Each number is 500 + 50 x the weight over its row's rms, rounded and kept within 0 to 999. Layers, rows and columns count from 0. Numbers have three digits each. The size before them is the row's rms in percent of the matrix's.

# layer 5 MLP gate, 320x160, rms 0.14, rows 315-319, columns 80-159
100:540485595424398536444503528534527593537515484432535620524406471567481507558515529488467424477524475533463511435530519534488468418423470454456534483478620448580496476535522556499518566572535524506522555562552448515537555523463477590574495517
091:541518452463520431555561507406478580576479489458465481591401440545566506506503522559551548511566420449454580509539527555478515474551567578500466468522551525520537527553476544519504476521529456506451523495423517458487580601429474520481572560
101:438471483499575425468399428465509574569504430478485441470522491521464427530496496460476520485490415492553493468497435527490444668455502523554434421485550503617542467536530563644541387517405436537467409586487422491452538562418552488456557447
108:466473465476416528503552385543428492468398471534446594558452557615413467531490492553508511419498530503509523468511481453411469499484469480521510519468512573529503494488510551526534568506499504449462475569472383531537634522475478403486527450
106:587563561501458595571511483456524640467449517459547627542474449494424520594485483439546516488538487460457494524488455527522492574559584480536418475498474568495488484465473453567498577473484441476582498496427550483489436537518532587579580496
# layer 5 MLP up, 320x160, rms 0.143, rows 315-319, columns 80-159
099:552376542523549490439433472532553504450542421445530564498475476498565412547520503535470494509513623506506482486519592541545473553551425499562491457459555565579453557455538514462449496490530578514528583565479530547492475466556543502466482506
093:552545427440537582487596492488411490544549496429419452556463557556490503527552534551517515564530489503547541424523424562530496509501543433523534542477574532520484518424527434503547468533607617459505453512515480389562446482489485445558484553
099:509462474507416475445636534536522480433612422492589441510514451523489442577477547538474509469415446503512528544551481528466483460596422480529499436545434491530433631509482459560430456461459429547444435518485415513491502543454559525506483528
107:487435477479441486516443491545493447521471553486536476546520468541487470517508530463495495555467486599570611499529447432465401474427492460463443543534546499539498446444556571503471379556388565496459560568574469418493556608578540535530515455
107:493466540470522505390524578398431498428518393513544498518428502463437480546526529507554589587483462464479486560513470482583465513513553385381407626492553533514513452486461483494394506410556480448575405579518514538454514483539436566389477537
# layer 5 MLP down (transposed), 320x160, rms 0.142, rows 315-319, columns 80-159
100:605548401478535464408557436446447429477488510551501443542541547415555478524460565501503519574509481564486605502580530558549512480510469484559536460483575480472536498491403409493449451442518539518501429494534499408492459513541424462499515645
095:386504546526558524550507455444481483560442566536508528614529447371488542470446546497486462483433499412475501569448433519494596512510454495534543541545500567523589471523491438522426463554464485456488484496471546408420447520421489480480497410
098:468461508478410596498469455441476548525557461418448524509494534366551445431497482522522567584404464489479527521507528503437585545483403469402535479533464462528504600623530443500549523527473457460486533351505462543499500554439524491500521491
106:549500488549482571500447495445453422509373520599411576529443440405512486512436507436456576456445494488448514487481510572594501448447497521475519526584513448515462529548532451432437442579521569523492384512443413417611448529510532542582486497
105:514455418534519481507631554509475605485502408501462468498548495527438521569513509478546561516541473535505460484578475462504467501605460503483435476441533458389443526408475559519548521444484442524551506500457481558461584448542539446509533594